Weights of a small transformer language model: untied embeddings, a variant of Adam for these matrices.
Each number is 128 + 24 x the weight over its row's rms, rounded and kept within 0 to 255. Layers, rows and columns count from 0. The size above them is the row's rms in percent of the matrix's.

# layer 2 MLP gate, 704x128, rms 0.0867, rows 284-287, columns 0-127
size [ 90 110  99 103]
[[141 158 138 103 141 141 101 109 118 139 110 116 107 127 116 150 127 105 122  94 121 141 125 115 117 134 153 153 103 136  87 178 130 134 145 139 140 138 105 149  97  70 125 143 171 145 185 138 176 108  96 143 105  84 135 137  93  85 105 123 111  93 124  96 175 150 152 124 141  95 143 102 115 127 137  73 115 111 106 150 130 154 128 165 139 153 125 122  64 101 118 138 143 178 166 128 165 113 122 140 104 128 130  95 118 124 149 133 129 123  96 144 132 109 147 163 126 111 114  97 157 155 168 138 100 147 120 144]
 [125 136 136 141  88 127 114 167  81 141 136  73 151 129 174 124 127 101 137 104 150 103 143 123  73 141 144 135  89 127 105 115 122 117 108 109 120 144 146  97 118 140 112  93 144  77 122 147  91 116 137 151 144 129 133 104 103 106  90  81  87 135 141 105 108  79 133 169 137 131 125 115 145 118 100 156 104 122  89 154 158 143 138 133 150 132 122 134 105  97 139 176 121 141 172 155 118 139 115  71 118  92  96 102 124 121 113 124 155 135 118 126  87 145 105 125 114 147 139 140 124 100  90 123 145 155 142  75]
 [154 111 111 152 129 118 126 118 143 123 134  70 153 118 167 109 120 102 114  83 109 179 108 180 117 158 138 145 141 122 149 106 112 117 129 126 118 106 124 127  93 171 113  96 151 117  74 114 138 109  96  96  95 140 134 193 116 172 151 119  85 153 158 144 123  95 108 155 145 134 128 194 130 133 103 127 111 136 114 103 115 121 116  93 123 116 139 131 120 138 124 151 116 124 106 135 157 105  99 105 143 145 108 153 132 131 100 144 137 144 101 145 148 163 116 144  95 141 167  92 143 103 124  94 142 114 179 156]
 [148 149 145 131  87 173  98 105  96 119 124 132  97 110 127 130 124 109  97  64 135 161 102 114 142 177 162 154 104 139  90 163  98 153 164  85 155 129 121 145 117 131 138 142 118 121 124 173 119 131 133 111 101 138 103 126 115 136 169  94  88 176 122 128 144  85 119 131 146 111 128 149 134 120 152 120 129 144 119 166 144 146 117 146 150  90 146 158 135 100 142 154  99  94 114 165 183 136 126 113 143 110 150 133 181 113 111 146 106 124 140 146 145 117 115 138  92 106 161 121 158  99 131 119 153 121 101  88]]
# layer 2 MLP up, 704x128, rms 0.075, rows 284-287, columns 0-127
size [ 93 107  98 106]
[[135 130 106 145  91 164 132 113 110 100 147 129 182 126 160 112 123 171 127  91 176 137 134 143  95 174 169 133 132 105 143 114 106 158 133 130 104  75 178 129 124 186 134 134 123 104 131 131 114 128 143 115 123 135  97 160 193 158 171 119 143 120 129 116  76 119 132 143 105 105 129 130 111  91  94 130 121 159 159 145  97 123 109  66 118 131 145 121 134 130 153 132 107 127  94 159 108 112 101 134 138  96 136 153 134  90 147 180 157 125 130 130 152 134 139 131 107 134 152 153 132 104 113 132 122 102 117 147]
 [161 107 164  81 116  95  99 116 127 123 107 143 148 179 142 166 138 148 116 116 134 101 154 135  90 115 127 114 147 112 126 114 114 122 129 148 125  90 107 147 130 131 130 137 156  98 184 108 132  91  56  79 167  99 140 132 141 155 134 101 122  96 114 134 127 170 146 121 140 107 158  97  96 146 147 110 166 100 149 137  87 130 108 160 151 130 182  92 110 135 121 112 117 198 135 157 146 118 124 146 130 111 175 145 142 106 131  83 139 115 109 141 108 116 118 133 121 129 113 110 119 137 123 120 127 140 160 121]
 [ 98 110 113  95 125 110 115 105 128  91 183 107 112 123 113 143 148 135 119 107 127 122 144 155 124 183  87 126 129 155 134 131 159 130  75 148 117 113 161 102 176 145 154 143 133 139  77  95 123  85 138 115 110 104 126 153 139 155 151 139 137 138 140 117 119 109  89 115  87 137 118 200 117 178 109 141 103 144 142  74 142 107  98 130 109  88 130 128 172 114 132 132 140  98 137 140 138 123 133 130 162 112 128 119 185 114 108 145 162 119 113 119 133 145 136 175 141 131 126  84 110 100 111  98 106 127 123 123]
 [ 64 110 136 133 113 155 121  85 122 119 106 195 138  96  98 120 128  64 147 131 122 134 126 189 116 101 128 109 135 151  92 131 130 153 102 145 149 127 127 146 125 111 137 127  97  91 177 152 120 134 178 115 152 122 102 110 136 117 141 103  84 132 132 113 126 114 102 133 157 131 148 113 120 107 149 168 135 151 149 182 146 175 116 161 127 159 147 134 118 140 140 119 173 109 112 111 128 155 121 104  98  60 167 104 131 124 146 123 138 150 139 138 141 112  95 138 145 134 149 145 148 131 161 115 130 123 146 140]]
# layer 2 MLP down (transposed), 704x128, rms 0.1, rows 284-286, columns 0-127
size [ 91 105  97]
[[160 114 104 167 131 146 102 124 150 121 139 111  99  73 174 165 106  85  92 165 135  90  89 141  96 143 123 109 130 110 140 143 137 113 131 182 143 141 108 141 146 114 113 150 108 151 124 109 117 149 149  82 137 113 149 140 117 107  74 149  86 132 144 143 161 113 101 184 127 102  84 151  81 107 150 118 122 128 147  98 131 147 128 137 104 133 126 145 153 104 169 109 147 124 125  91 150 141 109 154 141 165 119 131 114  98 112 148 129 124 144 155  95 116 160 133 155 110 117 104 121 121 130 189 121 150 127 112]
 [145 131 154 125 123  74 143 146 118 168 164 161 139 134 157 131 141 112 120 171  76 144 167 164 112 129 166 132 122 144 191 114 105 120 114 173 107 101 142 140 123 165 145 141 112 104  89 126  78 133 157 144 133 138 150 160 166 139 117 145 124 151 144 154 105 155 152 142 142 153 135 174 144 150 116 155 110 139 146 109 106 150 150 140 135 135 122 156 147 139 104 131 138 117 103  73 103 149 131 149 157 158  99 108 109 136 140 115 112  75  99  84 157 151  97  89 128 133 140 147 137 134 124 154  99 137 131 119]
 [120 145 100 137 152 121  97 131 154 151 112 184 111 124 107 137 165 151 117 139 173 121 167  94 154 105 108  94 182  98 107  91 133 101 124 129 118 132 117  97 137 132 163 148 107 126 173 137 184 125 129 101 142 169 127  99 194 122 124 110 112 157 103 147  89 100 182 113 134 154 107 116 175 162 116 139 148 127 159 117 131 113 152 116 116 132 125 162 133 110 151 139 134 152 158 149 150 108 115 125 133 139 100 132  95 162 105 112 111 101 124 119 156 143 124 100  95  91 154 119 125 123 105 133 132 105 164 126]]